Each number is 128 + 24 x the weight over its row's rms, rounded and kept within 0 to 255. Layers, rows and columns count from 0. The size above them is the row's rms in percent of the matrix's.

# layer 8 MLP up, 512x128, rms 0.127, rows 163-187, columns 0-127
size [102 105 102  94  93 100  99 107  95 102  95 114 100  96 100  94  99  98 102  89  97 103 106  98  99]
[[138 112 114 107 125 144 174 119 174 133  97 127 145 159 138 115 133 151 142 121 104  92 172 151 136 102 121 134 139 183 107 108 156 104  99 136 148 131  90 122 138 116 103 131  92 160 114 126 126 134 116 134 176  99 112 139 103 154 121 117 139 150 108 151 111 121 147 128 107 157 137 127 186 139  95 127 128  96 137 110 124 112 130 114 139 105 113 175 117 120 128 103 135 162 172 152 161 105  82  93  53 163 155 130 133 121 128 121  99 154 140 139 188 163 113  94 100 110 142 111 129  88 149 115 121 156 139 128]
 [139 132 129 153 156  94 169 104 131 112 138 128  88 131 102 171 130 104 139 145  98 159 139 148 115 101 131 103 117 106 154 146 137 117 103 142 125 116 121 103 152 134 130 110 101 108 138  93 177 122 154 161 114  93 109 135 129 115 131 162 145 114 118 134 113 165 168 118  95 149 107 107 140 150 145 137 139 115 155 121  97 138 143 135  74  70 139 127 101 102 118 159 123 113 162 101 137 142 111 129 165  72 161 137 162 168 165 136 171 131 131 121 164 161 149 116 153  99 113 155 121 101 134 123 116 109  86  68]
 [136  98 118 153 135 145 183 131 113  98 158  64 137 119 113 138  93 112 112 147 138 105 134 136 152 149 141 131 118  97 104 167 129  97 131 124 136 109 129  76  76 130 109 122 131 143 159 141 151 131  80 171 135 122 119 130 136 130 133 195 130 167 111 119 127  90 148 138 133 166 142 124 132 134 129  93 151 158 132 138 139 123  97 153 158 131 126 124 113 138  86 112 124 159 101 112 130 116 111 150 169  89 141 139  92 128 119  93 132 132 164  93 123 160  96 138 129 131 139  83 160 158 191  92 139 127 143 115]
 [ 97 127 121 173 139 109 111 145  96 132 117  96 131  82 128 150 149 140 127 167 141 135 128 132 147 127 125 157 122 122 146  93 130 128 151 103 106 110 120 116 121 101 124 131 134 148 111 128 151 129 115 130 114 102 121 113 130 115 125 136 161 156 150 161 153  96 143  93 133 115  95 125 111 143 178 127 140 120 107 138 130 149 126 157 153 123 124 182 171 164 155 149 109  81 121 146  79 157 125 137 142  81 135 136 105 106  93 132  95 163  79 153 117 175 119 130 176  66 126  83 121 152 130 156  87 164  88 119]
 [103  87 135 152 129 100 168 131 111  83 111  96 120 101 112 133 134 160 171 133 103 142 146 138 122 156 181 120 108  86 168 130 142 125  97 110 133 113 119 144  99  89 139 150 118  44 117 111 110 141 132 158 114 112 133 123 133 127 131 150 154 114 128 106 161  90 132 162 167 107 137 133 127 125 162  79 114 139 107 126 146 109 131 116 114 136 151 113 182 123 136 130 161 145 129 173 130 122 116 139  74 118 158 124  98 135 172 152 137 110 179 133 130  90 126 143 118 131 125 152 117 100 128 116 170 123 107 159]
 [144 145 155 134  95 108 101 159 146 155 162 147 163 141 132 124 108  85  89 146 151 128 145 114 132 151 174 112 120 110 127 139 154 117 133 146  59 167 115 115 129 121 113 161  91 119 101  99 128  97 128  91 162  93 119 117 145  89 148 118 142 145 161 148 131 154 111 142  85 176 124 143 170 140  86 122 145 155 129 100  96  86  97 151 158 136 116 118 168  97 118 127 136 167 103 153 144  93 151 134 117  98 134 152 133 121 105 136 133 128 116 126 131 112 126 131 124  77 153 158 113  95 155 140 139 127 113 173]
 [132 149 120 155 103 116 121 165  96 121 145  93 116 118 154 136  78 157 118 146 138 139 144 132 150 115 106 118  93 131 162 143 122 137 124 165 136 154 143 115 109 132 150 130 121 143 108 128 122 102  68 171 124 151 114 151 107 124 124 187 142 147 146 177 122 170  99 132 124 146 144  98 161  99  60  94 134 153  79 105 157 118 107 145 154 120 152 136 138 114 116  92 138 122 125  93 148 100 113 118 128 133 143 113  46 139 132 127 135 158 174 154 121 142 149 112 105 100 136  88 140 137 130 131 165 119 128 132]
 [111 136 104 106 115 199 139 156 106 187 114 172 127 127 114 122  99 106  67 135 133 157 146 120 144 143 110 137 108  74 145 123 150 104 150 134 168  84 150 116 147 140 135 109 154 125 144 146 147 135 126 132 118 140  99 136 118 138 148 143 121 132 146  78 149 127 128 149 119 134  67 128 123 126 156  89 173 120 160  76 163 121 153  94 132 142 121 160 146 148 164  68 105 127 136 107  90 106 131 124 129 136 160 112 118 150 122 129 114 133 148  96 103 116 116 130 102 128 154 128 141 134  94 152 105  99 146 147]
 [127 161 178 100 105 159 128 180 112 140 163 129  66 161 150 156 130  89 122 109 148 149 130 124 117 131 135 129 160 122 123 122 147 160 144 134 115 106 137 101 155  81  97 105 119  99 131  97 151  83 129 107 109 119 107 137 131 167 128 156 121 119 106 138 157 139 143 116 117  80 166  73 113  84 105 164 139 142 112 121 141 143 148 143 138  99 173 120 135 133 148 138 120 141 157 134 138 154  99 122  90 123 134 137 165 156 124  85  89 137 176 149 113 118 134 111 136 114 153 107 130  97 103  86 125 122 151 102]
 [114  95 145  87 157 138 121 141 170 142 100 134 145  76 119 160 173 137 157 148 127 111 141 111 127 138 134 162 141 136 109 163 144 122 147 159 118 123  97 144 126 121  83 115  83 117  96 101 147 143 117 127 113 159 126  91 123 106 124 149  98 137 140 114 115 161 143  82 102 118  84 140 161 119 136 140 116  85  93 121 202 133 141 104 160 139 164 121 129 149 139 154 131  60 140 160 110 132 165  82  96 128 101 166 136 110 141 102 138 123 133 112 115 126 113 104 132 129 138 102 126 128 121 124 124 149 147 174]
 [143 143 157 127 148 147  79 140 136 168 140 120 131 103 113 151 113 157 169 144 119 133 134 125 135 132 124 148 159 155 161 102 129 113 125  86 163 126 120 144 106 111 107 129 121 115 137  91 121 103 107 164 139 113 127 177 159 152 143 107 155 150 143 116  94 143 145 125  59 157 123 132  99  94 125 126 113 140 152 150 121  97 112 109 156 159 145 132 152 134 137  80 116 140 139  84 123  63 118  79 110 126 170 120 142 127 127 103 157 131 144 102 146  99 119 137 119  75  94 184  95 159 135 149 117 108 148 116]
 [110 130 138 121 132 118 161 128  96 112  79 109  97 106 167 108 122 168 111 133 138 141 138 134 146 136 122 120 153 119 142 178 147  94 141 151 136 139 121 102 129 153 128  88 154 126 108 150 133 134 121 139 101 120 109 146 113 130 145 141 149 158 147 142 129 127 108  91 102  84 142  94 130 198 137 158 128 109 148 147 126  82 112 102 139 182 167 153 125 143 163 176 174 150 152 107 109 147  87 111 130 101  92 154 118 104 152 112 164 119 109 104 148 134 127  92  93 101 102 108 156 109 130 161 146  86 104 135]
 [143 146 119 145 139 154 113 121 137 141 155  85 144 122 101 146 140  94 149  93 143 139 181  92 146 122 129 120 126 130 112 100 120 159 128 110 126 110 100 105 135 128 130 151 146 104 159 125 179 137 122 168  97 101 126 145 176 188 101 136  90 134 162 138 113 121 127 122 113 153 121 112 114 127 143 118 122 155 125 107 152 156 147 150 126 136 162 132 144 151  99 125  78 128 141 137  72 119  87  97 124 105 120  88 134  64  81 149 161 161  95 148 133 130 138 118 104 142 132 152 100  89 123  90 132 171 151 120]
 [146 133 130 106 138 151 107 167  78  55 146 133 113 109 125 161 112 137 123 142 133 141 120 175 145 131 133 104  89 110 158 123 112 137 147 114 162 113 141 190 121 147 138 126 107 126 146 168 151  94 179 160 117 117  87 134 180 171 159 134  82 115  95 108 116 111 109 125 139  90  99 131 158 141 140 120 117 121 145 144 106 161 128 127 121 144 104 134 138 127 146 118 161 138 161 156 121 164  89 127 106 110 126 131 156 119 119 133 107 116 109 107 105 167 158 105 110 117 141 109 131  99  99  79 132 156 106  96]
 [135 145  98 107  70 110 132 102 115 125 144 141 120  99 114 129 124  84 141 144 155 140 185 150 137  95 101 107 149 143 177 148  99 124 144 145 120 133 167 175 116 133 115 145 182 140 109 144  82 168 163 100 101 135 142 141 164  86 125 137 112 116  89 122  99 123  96 152 182  83 167 112 130  94 124 151 118 103 151 116 113 132 166 150 117 122 137 125 155 117  95 132 112 113 137 127 119 131 121 137 159 143 103 102 132 178 103  99 119 122 125 122 146 153 110 145  94  91 130 164 154 125 159 135 137 117 122 112]
 [123 145  99 141 129 144 132 139 150 135  83 119 117 128 133  96 156 156 127  75 118 133 173  89 106 130 136 167 143 108 123  98 150 111 126 140 128 118 139  83 107 120 146 167 127  97 135 136 152 155 123  82 131 124 146 105 124 127 136 131 120 172 177 126 137 169 113 167 170  97  90 132 108 134  95 103 134 119 126 122 162 129 101  81 213 152 154 120 105 104 104 127 145 131  90 166 108 100  91 166 121 117 113 128 144 148 151  80 109 130 117 154 122 131 140  99 144 117 104 124 132 131 145 156 125 158 127 153]
 [130  92  96 126 131 174 106  98 152 108 174 135 148 122 129 133 110 166 184 129  90 107 163 142  91 109 120 133 109 109 110 135 115 125 112 148 127 150  91 156 124 122 129  90 125 188 123  95 151 119 115 115 166 106 120 105 141 131 127 136 143 163  85 172 143 110 128 105 145 109 109  95 133 124 154 145 118  69 151  92 152 149 123 146 133 129 119 159 156 109 120 152  94 152 140 139 104 143 137  84 101 118 179 115 106 147 134 158 145 131 114 121 120 106 139 126  88 158 128 111 106 114  88 148 127 159 166 160]
 [129 135 132 114 111 199 113 143 173  73 122 110 128 131 160 136 109  76 139 141 113 167 102 165 129 112 157 161 129 167 100 119  89 116 131 118 160 117 136 131 120 100 127  96 123 101 111 122 117 180 140 122 117 149  85 125 113 147 138 125  97 120 100 129 128 192 132 127 135 101 135 154 173 136 125 153 108 119 122 105 151 113 173 102  80 124 117  81 120 138 171 147 123 123 116  98 140 132 127  95 110  97 112 120  92 142 119  81 139 148 134 140 144 133 137 167 131 151 120 132 151 128 137 151 162 152 140  88]
 [121 135 116 144 109 134 124 125 125 147 165 122 157 115 136 162  45  86 129 160 128 128 107 176  93 120 131 152 128 139 112 119 118 109 134 124 117 153 128 152 119 137 183 145  96 156 106 125  90 116 124 108 116 132 156  92 118 119  94  85  82 126 166 126 114 153  97 103 117 122 134  98 191 130 115 130 137 126 145 115 172 133  99 125 128  95 135 126 168 116 156 139 116 131  75 153 129 132 135 118  88 135 146 138 116 144 124 149 142 132 167 129 148 136 132 162 119 113 108  98 182 164 123  75 125 127 153 157]
 [127 112 159 157 134 104  99 161 139  97 125 100 141 105 119 154 159 112 111 128  79 133 127 142 117  96 129 168 146 112 117 132 105  95 143 115 127 144 154 136 132 120 121 138 168 110 113  98 108  99 115 103 125 139 103 117  81 149 144 158 143 139 122 163 140 122 147 113 130  84 119 115 149 120 143 204 141 117 147 134 153 141 125 135 160 105 122 148 149 120 102 139 116 158  64  96 105 139  80 121 117 143 152  88 110 169 134 116 115 137  77 161 132 140 114 161 156  94 152 133 101 127 187 146 174 138 159 126]
 [ 84 115 123 123 161  96  94 155 120 142 120 163 144 116 131 101 126 136 153 145 160 160 146 116  91 141 132 118  97  69 153 135 133 152 171 166 179  97 140 101 115 138 154 131  86 123 114 137 155 128 128 149 120 100 112 138 162 162 120  63 105 124 112 123  90  87 177 159 139 110 134 163  95  98  97 141 125  74 123 137 112 128 121 143 128 137 132 146 135 131 114 184 117 148 143 132 105 103 129 107 155 151 132 139 105 109 140 117 158 160  98 135 134 118 118 146 151 165 143  98 124 147  94  93 113 144 117 119]
 [143 110 149 105 112 154 117 150 172 100 111  82 121 131 130 133 125 146 129  72 141 101 106 132 126 121  70 160 119 129 113 161 137 127 124 152 141  74 119 137 132  85 138 106 100 108 132 130 135 144 125 126 137 130 138 156 128 104  94 172 181 133 143 156 101 154 138  91  77 122 128 126 187 190 114  64 121 155 151 152 131 142 121 123 133 109 126 135  92 113  79 132 136 119 118 123 113 155 142 116 126 150 120 140 138 133  93 118 114  95 126 115 148 116 155 146 161 115 116 156 132 180 161 136 103 143 114 161]
 [129 121 140 139 134 190 115 107 156 144  98 126 138 114 121 122 103 105 157 126  82 107 135 148 128 121 168 183 125  90  93  72 123 112 111 133 142 167  98 123 100 138 135 103 112 140 102 145 115 155 111 125 137 127 150 147 160 135  89 166 132 147 113  96 107 128 104 134 147 128 153 146 176 130 150 119 160 114 148 137 119 154 149  99 119 122 109 126 184 160  96  83 100 126 136 160 111  86 131 129 143 133 161 112 119  96 155 148 161 151 150 154 133 137  80 161 119 114  73 130 124 143 152  93 144 102 114 116]
 [103 124 129 163 146 148 120 111 133 192 117 121 107 119  86 173  85 126 115 163 139 100  98 147 109 134 134 125 102 107 155 117 135  98  96 139 157 106 124 143 129 133 122 106 147 140 168 123 145 112 128 125 127 134 129 146 119 142 103 107 126 151 149  96 121 158  88  96 113 174  94 161 118  98 160 135 132 122 149 178 145 134 108 161 102 143 112 155 158 139  94 155  89 129 139 113 136 139 116  82 149  78 114 108 134 107  95 144 147 118  85  92 121 175 126 128 163 132  91 134 117 125 160  98 143 188 133 136]
 [146 161 127 101 148 131 168 145 114 164 161  99  98 124 121 159 122 108 115 123 137 148 140 122 107 110 136 115 126 171 145 136 129 131  88 157 116 107 129 155 123 145 165 127 122 120 153 155 135  90 171 129  77  89 141 155 144 140 117 168 127  86 107 152  77 114 112  97 138 129 134 134 163 130 136 106 156 117 143 133 155 160 134 145 118  92 145 129 117 121 136 102 154 126 106 143 150 168 105  89  93 102 141  76  71  95 129 102 132 160 144  94 126 129 144 127 103  97 103 165  99 137 142 133 191 119 112 155]]